Part of a small language model's weights: RMSNorm before each block, 12006 steps.
Each number is 128 + 32 x the weight over the matrix's rms, rounded and kept within 0 to 255. Layers, rows and columns count from 0.

# layer 3 attention value, 128x96, rms 0.144, rows 41-63, columns 0-95
[[ 64  90 173 107 167 171 148 127  70 142 162 109  62  81 117 128  99  85  52  74  83 114 116 157 121 108 113  65 110  90 158 121  96 164 139 119 107 101 129 156 117 112 166 102 130 177 162 120 172  72 103 199 133 151 167 182 138  84 122 131 162 156 140 134  54 109 139 148 128 151 151 137  34 169 119 110 146 144 141 158 128  76 165  98 126 124 113 193 125 130 101 152 117 108 184 110]
 [180 149 109 120 130 181 122 115 132 119 142 156 133 113 125 164 149 119 132  91  61 152 134 142 102 166 105 145  90 191 134 133 164 119 106 134 125 136 142 176 158 159 137 129 139 154 157 170 148 133 112 164 167 110 156 101 113 125 106 130  97 142  89  85 144 144 146 175 129 116 149 174 120  74 145 132 112 112 115 103 126 104  90 157 172 184 139  68 132  82 103 118 158 128  95 161]
 [139 137 152  81 137 130 162  93 179 110 119 110 142 113 152  94 136 153  79 124 172 154 158 136  83 118  89 104 124 106  68 158 126 100 123 155  68 168 125 138 109 133 108 138 108 165  87 137 132 125 128 121 131 172  96  75 137 132 156 149  98  85 160 163 129 140  60  97  93 130 113 121 156 172 140 170 147 101 172 141 115 138  80 160  70 126 111 103 169 199 144 120 119 189 145 140]
 [119 158  98 120 177 129 130 128 102 137 150 154 178  90 132 109 117 161 103 136 147 134 106  96 133 168 107 138  80 108 150 104 113 112 106 160 127 127 137 128 113 161 151 124  86 128 154 128 126 138 150 129 120 143 154 131 116 134 115 139  85  79 140 117 180 142 114 107 128 108 111 161 101 141 145  75 180 115 145 115 115 149 109 128  94 146 106 130 117 127 107  85 140 146 134 155]
 [228 151 127 150 151 154 129 115 158 148 126 182 136 113 136 150  82 127 112 144 133 132 188 124 102 128  64 112 107 214  54 150 130 150 104 156  89 204 145 137 125 161 129 102 128 117 101 169 118 128 157 138 180 106 151 122 125  99 152 124 158  85 117 116 140 136 107 133 146 124 122 116 113  98 130 127 132  89 109 109 101 117  56 124 131 184 114 139 142 112 118 127 122 106 130 168]
 [190 177 111 146 120 160 119 111 142 118 142 116 136 131 157 147 138 153 131 155 108 193 118 121 153 137 131 139 114 185 125 126 116  78  97 113 100 181 106 125 171 196 143 131 160 126 154 155 148 161 122 168 111 146 151  85 188 156  99 131 133 121 156 108 163 150  83 147 148 134 128 169 138 108 173 139 159 107  86 144 139 121  98 179  84 139 117  69 117 149 131 117 115 113  88 151]
 [139 147  93 124 140  39  58 107 118 208  66 140 144 154 166 110 167 163 179 194 126 128 141 132 123 140 152 167 100 131 107 101 128 103 130 178 119 104 102 194 124 163  84 148 118  84 136 128  58 153 206 137 107 108 136 143 195 141  92 127 136  92 132 114 192 150  84 103 136  80  96 143 142 133 121  94 163 136 148  80 119 187 109 152  86 125 131 140 112 127 145  93 162 126 123 145]
 [ 74 168 140 195 159  95 154 110  84 134 161 104 156 113 153  96  96 159  44 123 125 154  96 143 152 125 118 129 120  59 117 130  81 136 101  73 108 152  77 132 100 101 127 142 125 110 123 122 134 133 122 162 114 147 106 145 177 173  71 121 160  91 195 156 130 115  63  78  66 125  72 177  87 189 155 136 167 119 183 198 124 109 154 133  15  96 117 177  91 179 154 132 138  92 156 134]
 [123 132 158 102  65  99 141 137 136 165 113 125 131 145 117  87 223 151 203 121 137 104 106 103 134 154 148 117 156 104 150 102 134  95 103 127 131 157  96  76 130 127  97 186 150 133 121 113 100 156 121 150 133 117 120  93 158 180 122  57 124 149 180 172 124 106 123 180 127  86  63 118 145 154 143 211 104 112 123 120 168 110 177 196 115  88 135  75  93  97 185 210 115 146 133 134]
 [ 93 138 140 122 100 116 154 118 154 119 122  93 111 135 146 106 110 131 134 142 178 164  85 117 183 128 136 117 177  76 129 123 112 131 123 137 162 138 106  96 127  87  92 159 125 130 120  96 149 105  87 121 117 173 128 155 113 119 151 121 131 170 160 140 110  96 170 145  95 136 147 116 150 139 118 115 153 161 157 158 163 130 157 141 102 128 117 166 136 158 139 143 123 173 126 127]
 [114 132 119 147 159  50 108 107 119 166  97 136 144 137 138  55 156 157 126 162 162 121 107  93 112 146 115 152 136  96 105 139 118 123 117 175 131 158 147 172 103 184 122 144 121 126 110 127  85 146 170 122 114  99 118 124 185 158 105  93 151  56 161 110 181 156  96 111 110  84 113 127 146 143 118 146 173 131 138 132 113 175 137 152  61 127 106 142  73 124  78 168 153 131 143 115]
 [171 135 122  62  60 132 121  71 115 131 111 133 107 104 145  55 218 108 174 163 135 102 151 100 128 124 152 145 133 156  76 143 108 120 116 190 105 148 135 119 139 163 109 139 129 145 158 114 133 118 165 148 146 164 183 114 116 211 137 111 160 115 116 118 123 140 131  89 157 111 125 150 162 155 122 143  98  51 165  83 122 160 104 136 166 104 126 147 200 137  90 109 100 187 148 186]
 [104  88 158 116 124 123 123 116 124 148  91 147  73 124 124 139 141  95 105 105 142  85  92 124 114 133 178 114 167  69 146 156 102 169 109 151 133 143  99 102 128 120 123 144 129 133 147 153 107  97  95 119 130 144 104 152 111 126 158  98 159 173 145 183 105 135 162 163 110 112 148  87 124 156  88 172 103 122 129 144 115  85 159 130 148 129 133 149 161 129 172 151 112  98 167 111]
 [106 164 159 153 101  82 151 172 121 130 105  91  75 173 120 141 160 107 102 105 157 139 123 154 111  90 125  91 155 115 125 169 149 136 130 122 120 128  96 142 133  84 123 163  88 111 134 152 112 125  95 110 133 163 120 119 140 141 140 101 165 142 136 171 113  94 133 128 112  94 115 120 155 150  74 171  67 143 143 152 113 128 169 115 111  94 149 143 126 144 159 185 111  96 195 147]
 [137 129 119 141 154 178  88  98 127 146 156 102 127 101 148 144 123 138 105 119 114 115  90  99 127 144 113 152  94 121 126 111 130 126 120 165 111 109 141 182 174 150 131 140 145 143 138 127 194 149 106 154 102 175 153 127 137 133 112 159 114 113 160  80 166 149 121 110 130 132 140 148  95 132 166  66 152 132 135 111 136 113 136 152  51 156 105 163 147 142  85  79 102 151 104 177]
 [ 59 145 102 139 109 114  90 129 126 205  89 152 157 160 160 113 149 130 106  24  88  86  68 113 124 144 160 143 136  76 105 152 152 165  63 182 166 125 134 150 102 164 129 154 143 116 144 128  92 131 143  65 149 146 165 140 184 110 184 120  94 132 210 156 117 166 135 115 122 109 100 108 124 153 131 179 172 130 117  87 142 128 122 194 155 134  75  96 137 107 121 138 181 142 145 128]
 [143 126  64 123 123 136  81 115 142 128 147 128 113  97 142 125  79 130  95 152 107 120 125 124 113 155 133 155 103 166 103 151 117 116 123 104 116 130 178 159 150 145 125  70 163 132 139 129 165 120 150 153 111 108 163 170 120  90 131 185 106 111 141 106 176 157 105 141 152 166 118 127 118  92 137  58 173 143  99  95 110 132  81 118 110 142 125 137 151 132 105  62 121 131  69 129]
 [ 86 119 129 128  74  68 130 137 112 153  63 112 159 166  93 100 148 118 153 101 138  64 133  96 129 144 123 105 151  94 142 138 115 114 156 132 136 101 117 110 141 109 120 132 123 132 139  95  71  99  93 108  99 124  80 152 103  80 144  90 153  86 105 170  72 114 182 129 111  87 116  96 135 102  99 170  94 130 123  95 138 144 166 151 157  87 125 133 128  96 126 162 154 145 121  71]
 [138 118 121  51  84 162 122  78  95 103 135 154 131 120 109 123 176 127  91 116  83 145 171 138 135 154  98  88 113 136  88 127 104 182 118 165  79 149 153 199  61 146 111 190 127 171 144 196 131 107 114 125 167 137 155  87 163 162  80 150  56 210 151  98 102 155  94 171  88 105 136 136 119 174 164 179 152 146 180 160 145 143  99 199 128 130 140  88 147 139 146 134 150 127 147 115]
 [112 160 106 118  67  89  70 109 177 136 147 147 124 156 142  46  70 192 111 167 144 140 229 140 110 105  77  97 124 114  51 201  76 225 118 113  92 152 121  48 104 113 123 130 159  81  86  93 151 111 105  80 131 128 142 149 143 132 121 199 117  85 183 164  84 147 125 127  98 137 166  82  93 122 147 155 170 175 120 161  93 150  98 144 115 118 144 168 146 189 102 114 152 183 104  85]
 [165 129 122 121 100 136 156 118 101  52 104 154 174 143 120 108 199 117 129 167 149 144 155 150 123 174 151 128 128 154 100 124 149 115 122 175 109 183 143 168  89 144 127 158 124 122 102 182  94 160 166  53 185  81  84 106 120 122  73 129  73 113  90 142 118 123  76  96 131  90 132  74 163 118 138 206 146  93 134 149 109 137  85 139 149 138 127  64 185  83 119 120 151 120 145 121]
 [ 73 148 153  96  57 105 132 129 134 125  99 123  83 147 103  97 166  99 162 120 140 116 150 104 148 102 113 117 171 109 130 125 129 132 135 134 133 107 122  71 103  85 103 176  92 123 134 129  84 107 107  98 136 131  83 115 114 131 122 120 111 184 118 138  86 105 178 120 107  91 146  94 144 163 108 211 103 150 112 148 119 124 182 156 121 103 117 120 114 121 145 181 110 122 146  65]
 [109 156 132 147 138  96 165 161  84 149  85 108  80 136 128 149 121 162 153 133 143 129 126 156 109  98 143 147 135  93 146 136 136 146 155 118 120  91 118 148 112  70 112 151  93  99  82 107 103 111  98 107  85 125  74 167 102 132 170 140 183  91 135 131 124 113 148  86 124  88 126  99 117 121  85  93 111 137 134 117 119 151 154 100 101 105 142 163  89 139 153 123 135 118 154 116]]
# layer 3 attention output (transposed), 128x96, rms 0.136, rows 41-63, columns 0-95
[[129 114 100  97 106  90 152 143 102  99 143 122 152 145 144 155 126 117 141 196 134 146 121 129  98 119 135 186 149 143 165  96 141 138 129  97 176 150 112 122 109 116 219 101 116 158 164  62 114 158 130 157  92  98 130 174 140 102 126 110 111  66 102  98 111  99 149 159 154 110  59 169  95  76 101  85 107  81 129 131 173 157 168 115 149 251 212  95 145 138  74 135 120 159 188 105]
 [157 155 135 106 162 170 158 113  84 130 143  87 107  96 101 122 144 137  94 122  87  90 148  89 149 137 147 116 156 156 111 127 129 134 121 116 106  92 151 138 131 171 122  82 139 130 135 115 154  78 186 165 129 128  92 134 106 170 132  78 151 113 122 165 134  91 154 130 103 204 111 151 141 128 126  79 126  96  90  79 110 147 100  97 108 123 147 124 128  82 170  81 104 115 125 111]
 [130 139 138 132 108 116 128 129 180 133  90 109 145 149 178  91 168 129 101 152 110 168 100 164  74 103  78 159 127 109 129 123 135 138  74 104 131 127 102 107 128 134  79 166 113  72 116  71 121 179 129  66 122 123 177 103 133 132 166  80 148 153 103  98 122 169  56 130 110 155 137  75 139 152 162 198 151 136 150 181  78  69 101 131 122 109 113 109  91 143  71 141 122 119 123 121]
 [122 123  90  96 187 165 147  98  74 136 110 128 139  83 134 107 125 134 122 138  99 113 113 132 159 134 130 143 126 141 130 111 111 104 145 153 137  74 182 127 104 127 126 117 116 140 142  90 143 121 184 142 127  97  87 124 112 154 131 110 163 103 116 163 106  97  88 136 138 220  91 136 123 117 113 116 140 116 134 139 104 122 103 117 107 102 110 133 114 122 168 131 160 119 120 130]
 [141 132 169 141 135 146 129 125 128 117  99 132 143  76 120 106 129 121  82 136 116 101 132 139 132 130 111 140 144 126 110 144 103 151 128 104  87 117 160 144 136 178 132  99 129 124 113  75 153 129 197 125 150 146 101  80 136 197 162  91 122 114 126 189 136 102  75 137 125 225 107 129 137 155 135 126 165 146 106  94  49 139  63  81  83 103 146 123 146  86 113 105 102 116 139  77]
 [182 168 134  90 137 163 131 138 118 117 100  73 131  90 136 120 161 135 102  85  65 155 124 132  91 134 110 136 172  98 125 125 158 110  95 117  81 101  92 143 153 190  97  98 121 111 114 118 175 116 134 114 138 142  68 124 111 159 107 113 151 153 111 141  85 128 138 133 125 187  86 128 122 180 136 110 144 114 131 160 112  73  65 146  87  97 103 131 153  61 173 103 103 112 140 124]
 [ 63 109  86 143 163 132 123 132 129 156 113 163 113  39  92 103 120 140 147  97 101 124  90 144 178 140 117  99 109 114 136 118 116 111 136 133 121 103 187 114 128 112  61 133 118 150  91 151 134 101 147 144 145 113  95  68 154 144 103 154 132 152 106 154  75 110 133 104 158 214 166 142 125 128 149 148 181 172 106 120 102 103  95 142  95  75  30 168 111 128 136 152 176 105 121 118]
 [ 86 134  96  87 126 141 122 139 133 122 108 111 165 117 154 134 145  96 183 135 105 219 107 173  56 123 126 184 139 104 144  81 137 109  88 161 176 153 115 125 101 108 121 116  88 150 113  92  93 206 100 112 146  59 121 116 141 127  98 136 115 131 128  54  81 138  97 154 153 120 117 129  51 121 148 150 162 162 177 206 125  73 141 170 136 170  93 118 143 142 110 220 164 190 161 135]
 [ 96 176 108 142  84  94 157 122 177 132 156  78 126 154  93  97  97 159 156  98 128 179 140  72  31  90 111  75 146  85 123 145 163 132 101 156 131 142  79  98 144 118  88 155  86 124 109 194 122 100  66 128 100 140 140 160 134 107  93 181 116 144 143  75 133 130 136 142  88  62 177 109 102 119  96 175 107 148 102 149 175 116 168 138 103 106  92 149 164 110 137 135 129 143 118 148]
 [123 122 129 142  95  88  79 120 161 131 135 117 126 175 156 157 132 126 149 140 145 155 113 155  85 119 117 126 118  99 153 113 166 125 130 110 146 159  70 139 110 112 109 178 128 108 142 146 118 169  40 117 123 157 158 162 125 105 112 156 130 142 123  75 126 173 148 135 158  46 122 114 131 123 123 163 109 119 158 156 168 104 160 152 140 154 131 122 125 150  92 127 122 147  96 149]
 [ 81 103  82 125 165 106 134 129 104 144 112 145 135  53 127 100 121 154 132 122 101 125 105 137 158  99 110 136 118 129 124 120 108 104  99 143 139 111 200 100 128 100  79 119  96 137 112 119 128 104 187 125 148  86 120 108 139 162 118 116 153 124 126 132  97  87  75 124 159 180 145 114  97 107 131 141 146 183 115 136 109 127 135 121 114  68  28 153 145 120 115 177 160 146 127 134]
 [104 121 113 139 115 112 124  72 183 121 137  90  84 121 118 112 105 146 140 110 124 118 107 113 139 152 121  95 103 140 119 130 106 176 139 122 140  89 144 124 109 126  68 160  92  88 150  79 181 127 148 131 113 109  96 120 132 134 188 133 158 175  83 130  90 116  37  85 118 166 178 122 162 126  95 148 165 148  83 118 116 121  62  69  71 109  73 145 133 150  71  96  96 105  73 150]
 [ 78 123 128 158  78  69 109 136 178 116 143 114 146 154 117 173  96 126 123 139 152 153 131 134  92 116 142 135 126  94 150 143 155 152 125 107 152 170  75 106 123 114 124 159 115 119 148 154 107 144  83 101 101 150 172 128 139  89 133 163 108 132 140  80 142 148 160 161 127  64 136 108 113 101 118 146 108 124  91 137 140 149 157 118 156 172 160  88 140 145  69 125 135 143 125 136]
 [100 159 156 150  76  84  92 181 182 138 116 106 139 176 131 158 118 124 157 131 161 160 138 128  88 101 114 129 129 114 156 135 170 141  95 100 158 168  61 113 154 127 117 143 123 110 148 164 102 151  63 114 144 164 178 125 148 108 130 127 101 149 146  70 146 174 171 150 142  38 138 114 131 130 146 147 121 143 122 135 134  96 141 157 152 151 155 109 138 113  73 150 108 127 130 135]
 [136 132  99 104 166 173 127 114  77 101 121  84 121  99 148 139 160 139 111 137  91  98 100 156 138 153 128 149 131 127 134 108 151 103 130 107 119  57 144 147 107 140 117 123 128 120 133  65 159 133 175 151 131 110  75 154 119 145 107 113 160 112 107 170 102 116 129 141 181 218  63 159 125 150 116  86 132  84 133 167 129  84  98 128 114 122 103 119 103 131 158 118 119 114 132 124]
 [ 62  99  64 154 149 134 122 138  66 141 162  96  85 131  90 138  92 135  66 148  67 122 128 128 149 117  94 107 113  83 114 122 147 137  90  83 147 102 132  93 147 136 100 195 119 134  90 136 101 100 161 143 106 113 155 113  92 176 113 130 142 132 166 138 128  87 100 168 122 210  73 105  84 104 125 149  99 157  38 116 196 141 136 101 152 125 108  84 123 114 108 165 129 112 150 147]
 [148  96 108 119 183 170 143 108  84 126 130 154 121  83 134 115 156 120  82 123 107  93 109 147 188 161 143 143 120 134  99 123  91 117 157 121  99  93 180 150 121 141 156 107 145 155 103  80 153 100 198 149 123 109  80 126 124 147 136 115 138 107 108 190 107  96 115 118 137 230  97 149 130 162 123  87 150 107 127 131 127 155  94 105 120 124 119 143 121 140 153 115 133 130 144 105]
 [ 74  94 115 173 110  78 151 120 161 150 165 168 142 157 125 138  96 131 162 127 153 142 140 118 135 132 132  85  97 153  87 150  92 124 134 147 159 152 137  89 152  99 150 163 123 129 119 174  89 117  89 145 109 119 184 155 136 107 109 146 106 135 143  90 195 124 121 142 140  33 162 108 117 101 116 164 108 155  72  92 186 154 170 125 137 105 103 127 138 170 143 147 125 144 121 144]
 [112 148 124 112 110 104 168  99 129 136 156  87  94  73 108  89 157 159  76 194  51  72  70  91  84 153 107 176 209 121 122  87 111 118  92 132 140 140 139  86 107 151  49 100 131 117  80  97 160 127 145 136 118  73 144 136 114 108 118  76 161 145  94  85 135 127  64 109  79 251 117  96  79  67 146 135 133 118  88 100 121 133 140 111 152 148 163 155 107 104  65 116 139 157 123 145]
 [121  43 133 159 113 156 135 118 154 153 139 190 122 109 146 151 167 111  48 136  98 126 109 222 128 167  50 205 101  37  94 122  68 143 138 106  92 185 161 139 146 113 119 143  99 140  31  96 152 168 117 114 125 120 131 112 114 148 107  93 113 133 102 119 142 127  22 114 117 154 163  83 114 128 154 143 152 157  98 136 167 145 143  82 153 159 118 173 112 173  64 170 125 159 162 107]
 [139 148 170 155 144 119 175 122 119 168 108 130 109  92  82  95 109 148  90 125 113  97 166  98 149 141 115 133 166 132 115 109  81 134  90 162 146 122 174 113 121 135  72 126 136  66  89 117 134 103 186  71 158 111 162  88 133 150 167 111 157 152 119 104 114 147  75 106  57 159 177  96 150  95 180 155 162 182 112  88  66 157 125 127 127  86 130 129 101  85 143 130 127  97 101 144]
 [ 95 127 143 155  75  74 125 144 170 136 146 135 115 165 128 154 104 143 156 127 154 143 124 110  93 108 122 118 143 104 131 145 126 132 103 131 153 174  90 108 128 119 107 179 103  94 136 184  90 129  55 113 116 132 172 138 129  87 112 141 109 150 129  51 167 164 143 118 138  25 166  99 122 113 112 173  85 149 119 122 162 143 177 135 155 144 130 137 127 140  99 135 126 149 118 160]
 [ 97 108 128 165  86  86 104 155 169 140 114 171 143 162 129 140 110 113 178 123 183 147 128 152 139 116 120 117  81 125 153 136 146 141 130 116 156 168 104 110 131 100 139 152 136 137 154 183  87 148  70 134 144 165 196 118 154 101 119 156  97 125 131  81 144 161 170 134 151  40 163 139 143 140 140 167 131 154 152 116 121 109 142 157 170 148 122 117 113 145  90 166 141 126 124 131]]
# layer 3 attention query, 128x96, rms 0.155, rows 64-76, columns 0-95
[[139 181  61 152 137 117 136 134 169 118 127 105 152 143 119 158  99 141 122 150 150 103 124 157 144 132  88 111  93 147  97 108 142 133 139 140 131 155 180 118 171 132  95 139 131 129 134 116 108 137 131  87 148 200 186  94 154 157 139  97 136  99  78  98 159 151 105 136 116 132 143 173 126 124 128 139 137 120 133 160  88  95 108 109 146 152 132 128 117 153 137 170 104 161  76 155]
 [110 166 147 121 174  79  88 163 115 142 167 150 169 108 134 113 175 111 115 134 168  92  88 131 118 116  91 123  80 147 150 120 130 105 116 134 143 130 128 128 178 133 192 122 130 108 128 145 132 101 168 118 169 157 156 137 145 161 112  99 168  67  77 131 153 124 117 145 114 136 182 158 144 148 131  91 150 141 159 187 113  95 104 158 149 163 131 151 116 129 148 167 163 130 137 206]
 [123 172 182 145 120  86 128 203 163 153  69 165  92 154 118 160 131 138 154 184 121 129 113 182 116 146  73 143 135 114 200 110 133 103 133 102 167 199 125 123 142  87 127 139 131 133 160 140  99 194 148  86 197 179 241  96 158 168 134 166 141  73  85 109 137 113 218 111 172 113 117  92 124 150 115 159  96 123 144 216 122 109 179 153 201 173 175 139 119 100  72 173 131 107 124 167]
 [165 135 150 182 151 115  82 138 129 167 121 175 141  97 109 192 159 115 132 182 121 128  94 118 107 128  84 140 139 130 101 171 128 107 104 143 110  94  94 132 157  92 147 109  87  96 120 139 100 145 153  96 117 182 110 126 128 164 131  99 160 104  97 126 141  89 126  69 137 109 131 157 132 128 114 121 128 119 103 138 150  94 116 137 126 175  97 134  99 103 136 179 131  66 173 175]
 [ 88  37 139 115 129 121 131 114 112  89 182 143 146 107 102  47 163 131  92  98 132 119 101  82 163 131 105 133 112 106 178 104 113  95 126 161 169 143 149 116 103 116 169 155 113 125 127 119 100  70 140 191 135 114  78 101 103 109  59 138  97  99 117 161  98 156 122 115 108 124 178 116 152 157 171 106 159  89  86 107 138 117 164 160 109 142  90 118 146  82 130 160 163 129 119  89]
 [156 153 143 163 137  79 174 228 152 167 113 100 141 118 158 184 152 161 174 141 123 152 148 122  49 120 112 130 149 131 129 168 160 136  97 120 154 156  89 147 155 150 107 107  90 131 113 163 140 193 127  79 136 139 177 129 166 108 148 154 160  99 163  84 135 103 153 119 170  91 117 131 113 145  75 142 121 177 139 171  59 145  88 117 117 126 178 112  78  70 100 142  91 129 164 187]
 [130 138 101 163  75 106 109  99  88 145 123 115 110 109 124 116 168 135 132 156  89 162 194 103  98 163 118  84 122  98  93 146 130 169 135 122  29  67  84 163  90 180  80 123  99 147 146 124 175 109 160 115  73 119 129 147 149 121 177 122 172 151 162 154  69 136  82 105  91  88 109 161 161 115  89 135 132 148 142 106 108 130 182 104 107  61 146  90 102 121 143 108 121  96 153 122]
 [164 137 127 117 137 225 150 172 104 134 154 193  78 145 155 132  95  99 156 126 132 123 111 187 128  99 162 129 144 143 141  79 107  69 141 135 147 175 129 182  92  39  99 137 175 125  83 173  73 129 128 158 132  63  92 113 139 174 130 130  92 136  69  81 155  84 104  90 176 122 146 120 104  85  97 111  74 134 106 146 129 119  83 134 170 161  94 174 158 126 111 111 110 154 161 144]
 [115 165 128 168  84 101 132  82 129 143 132  88 110 171 122 146 133  99 153 142 131 138  79 158 179 165  92 151 163 160 139 157 142  98  66  35 180 167 121 124 148 113  96 136 169 112 155 169 105 192  74 145 134 116 137 136 179  97 149 133  99 212  95  91 105 142 128 163 177  70  98 154 148  88 138 123 135 128 140 200 124  87 120 139 123 101 165 169 155 132 136 113  97 148 125  96]
 [148 112 149  84  86 165 139 120 150  53 109 125 105 145 147 105  52  69  89  81 142 129 124 169 151 159 116 168 104 162 139  70 178 154 120 146 163 169 167  92 141 139 129 191 122 155 150 195  90 147  71 117 124 149 156  77 136 133 151  90  38 175  90 117 139 100 150  97  86  71 163 107 183 165 148 194 119 162  82 164 178 131 132 137 118 138 158  90 128  92 116 136  87 140 101  83]
 [101 130  92 153 178 105  69 167 190 141 146 162  83 189 163 122  94 105 138 101 155 143  86 131  95 150 111 144 146 140 144  89 179 153   0  55 187 157 121  57 128 150 149 139  94  72  97 165 167 146 100 190 135  97 133 144 174  95 109 145  98 167 139  96 152 152 215 150 155 151 159  80  71 159 171 113 177 202  92 136 122  84  60 163 121 123 152 133  97 143 108 112  55  83 145 112]
 [154  61 128 139 137 140  88 172 154 141 150 165 100 140 172 117 101 106  90  64  71  97  74 153 121 122  69 137 117 123 142  99 177 179  48 116 175 166 102  86 129 143 127 150 186 113 148 195 150 153  98 180 157  93 122  86 161 112 137 138 102 122 139 108 167 155 207 185 130 108 118  87  59 137 156 151 164 180  72 108 146  83 101 185 197 132 132 154 144  76 114 107  70 122 105 152]
 [109 152  70 117  65 139 104 123 138 141  77 121 122 131 106 176 134 119 125 120 149 122 163  74 150 186 115 139  81 186 149 169 127 137 134 125 154 107 160 183 137 176  58 118 109 128 149 184 128  94 160 127 115  64 147  92 110 122  94 145  91 139  48  80  66 172 161  62 118  72 116 140 130  61 134 101 148 131  84  76 113 160 120 116 139 153 197 112 146 104  78 105 130 125 106 127]]
# layer 3 attention key, 128x96, rms 0.149, rows 64-76, columns 0-95
[[ 88 128 139  94 122 126 143 101  69 121 177 141 184  78 157 102 143 176  98 143 158  89 171  87 166 137 152 131  95 113 159 157 113 136  76 129  78 117 110 102  93 148 144 130  99 169 190  55 137 111 147 158 117 102 169 119 118 123 142 175 110  68 129 145 115 168  70 120  92 186 127 114 115 135 120 113 134 132 117 117 143 169 113 132  72 131 111 163 121 143  92 108 119 123 178 115]
 [101 154 141  89  83 109 110 100 122 125 121 131 168 141 144 138  87 121 188  84 150  96 107  84 175  98 115 161 121 105 155 129  77 116 166 179 122 162 164 156  94 111 129 145 164 144 153 116  84  88 129  94  99 104 139 124 129 119 148 103 128 109 113 153 137 122 129 138 107  93  79 136 121  96 129 168 104 156 118 102 153 150 142 115 125 127 107 144 174 113  98 128 174 139 122 101]
 [102 183 141 156 118 150 162  91 117  57  92  54 132 118 155 126 126 135 108 110  97 110 109 187 105 123 135 127 118  93 179 149 154 145 129 157 135 122 134 166 164 130  94 141  93 169 191 159 117  83 106 110 150 171  92  68 128 160 103 126  90 132 115 172 129 120 147 143 126  95  98 158 107 152 117 123  82 156 164 171  95 113 106 138 128 108 143 142 157 130 124 122 105 152 156 100]
 [152 137 135 193  99 120  90 147 126 126 112 141 144 123 162  86 152 120 132 125  72 140 140 172  74 129 124 121 161  89 164 160 170 118 130 167 123 111  95 140 124 150 113 115 102 117 157 118 165 116 131 100 140 141 144 144 119 109 154 152 122 122 167 191 115 141 146  96 157 114 110 121 129 110 108 130 125 124 133 144 128 123 102 206 226 115 112 111 178 126 117 125 116 144 152  94]
 [ 90 176 147 158 162  66 150  96  74 123 141 124 170 135 135 154 115 167 179 112 135  85 144 111 131 172 116 168 143 115 108  99 132  78 151 112 109 110 132 101 130 138 135 142 193 101 101 102 153 116 190  81 131  59  71 105 128 106 135 101 137 178  52  81 188 122 147 130 127 150 104 165 175  78 116 117 104 132 132 140 159 185 106 112  93 130  78  87 126 116  91  94 157  68 111 132]
 [140  88 144 111 126 149 170 169 170 117  95 132  77  94 135  77 111 121  83 146  93 161 136 122  93 116 172  39 116  90  33 140 121 227 131 138  97 148  97 126 168 127  67 152  77 143 159 164 124 142  70 101 121 191 164 176  87 114 147  85 160 132 179 134 105 159 129 133 144 132 192  80 107 221 107 182 169  74 186 122 113 119 125 113 151  89 171 131 119 209 156 116  83 132 120 142]
 [180  55  55 147 187 137 112 168 133 163 149 160 138  95 124 132 153  42 129 149 120 207 125 135  82 126 136  62 130 161 116  96 127 137  98 143 132 107  48 108 132 167 159 148  92 158 102 102 104 195 102 132 157  90 136 160 190  71 168 148 152  85 170 134  75 163 157 138 146 134 194  82  87 222 129 139 186 176 131 136 130 140 100 133 143  92 136  79 114 173 150 147 107 167 128 126]
 [ 97 128 119 154 108  95 129 137 140 114 141 136 120 175  95 128  74 143  93 141  88 109 168 120 131 144 171 103 177 144 123 182 107 144 136  43 131  66 169  88 116 124 135 119 177  93 145 154  66 154 115 131 115  94  36 145  76 117 120 107  65 106 143 210 131  98 136 137 109 139 102 162 101 131 106 139  82  86  99 134 142 137 158 172 124 138 116 162 159 161 161  98 161 148 133 129]
 [174 189 165 179 143 145 168 139 177  87 130  74 170 109 124 137 117 143 155 135 153 119  89 202 128 128 100 139 123 122 169  81 169 135 141 121 140 156 147 162 135 135  84 136 115 199  61 126  87 156 134  89 125 137 122  58 243 191 160  78 125  99  83 160  78  96 117 209 164 137 169 155 100 108 121 141  88 166 131 179  70 143  54  96  99 117 140  90 121 113 123  96 104  79  99 123]
 [103 151 178  90 110  55 116 121 112 106 138 141 158 175 120 111 108 120 163 116 166 102  72 160 150 119 121 175  89  27 189  92 198  82 121 153 184 112 191 122 139 132 196 111  88  88 182 122 100 144 129 113 166 175 125  87 130 111 130 139 124 135  50  69 138 122 132 139 122 105 110 127 194 132 119 125  52  93 128 113 156 113 186 109 123 152 112 103 117 103 119 107 167  92 131 146]
 [139 158 124 139 151 145 124 129 128 134 118 143 170  78  90  83  75 161 127 108 129 132  76  82 153 130 188 134 130 112 101 128 191 142 156 160 146 103 142 147 107 115  84 120 124 149 197 164 107 143  93 133 139 132  93 171  76 150  33  81  98 146 191 168 114 124 155 108 113 124 150 164 142 157 177 110 122  97  88  90 102 126 133 149 130 126 134 142 127 166 165  85 135 105  75 146]
 [104 128 145 134 139 138 173 111 141 130 108 127 144  86  76 126 150 115 148 101 174  68 125  40 125 186  95  88 103  82 119 109 175 186 158 139 137 102 111 139 122 150 158 128 122 131 181 111 121 121  84  79 186 150 150 150 116 151 116 116 104 149 129 150 152 132 190 188 101 134 148 139 159 124 162 105 109 139 181 129 132 120 105 147 126 164 135 105 105 120 147 129 148 115 107 129]
 [105 145 132 176 114 116  99 161 146  71 124 119 150 155 163 173 108 116 108  97 118  94  75 176 148 101 119 136 148 130 195 140 143 110  96 110 148 127 153 112  98 133 166 100 185 125 139 134 123 159 101  80 153 138  91  90  78  96 118 143 122 124 166 132 138 133 137 178 171 134 106 140 116  92 110 129  96 146 109 163 151 107 126 153 120 138 120  80 175 113 102  67 107 154 123 136]]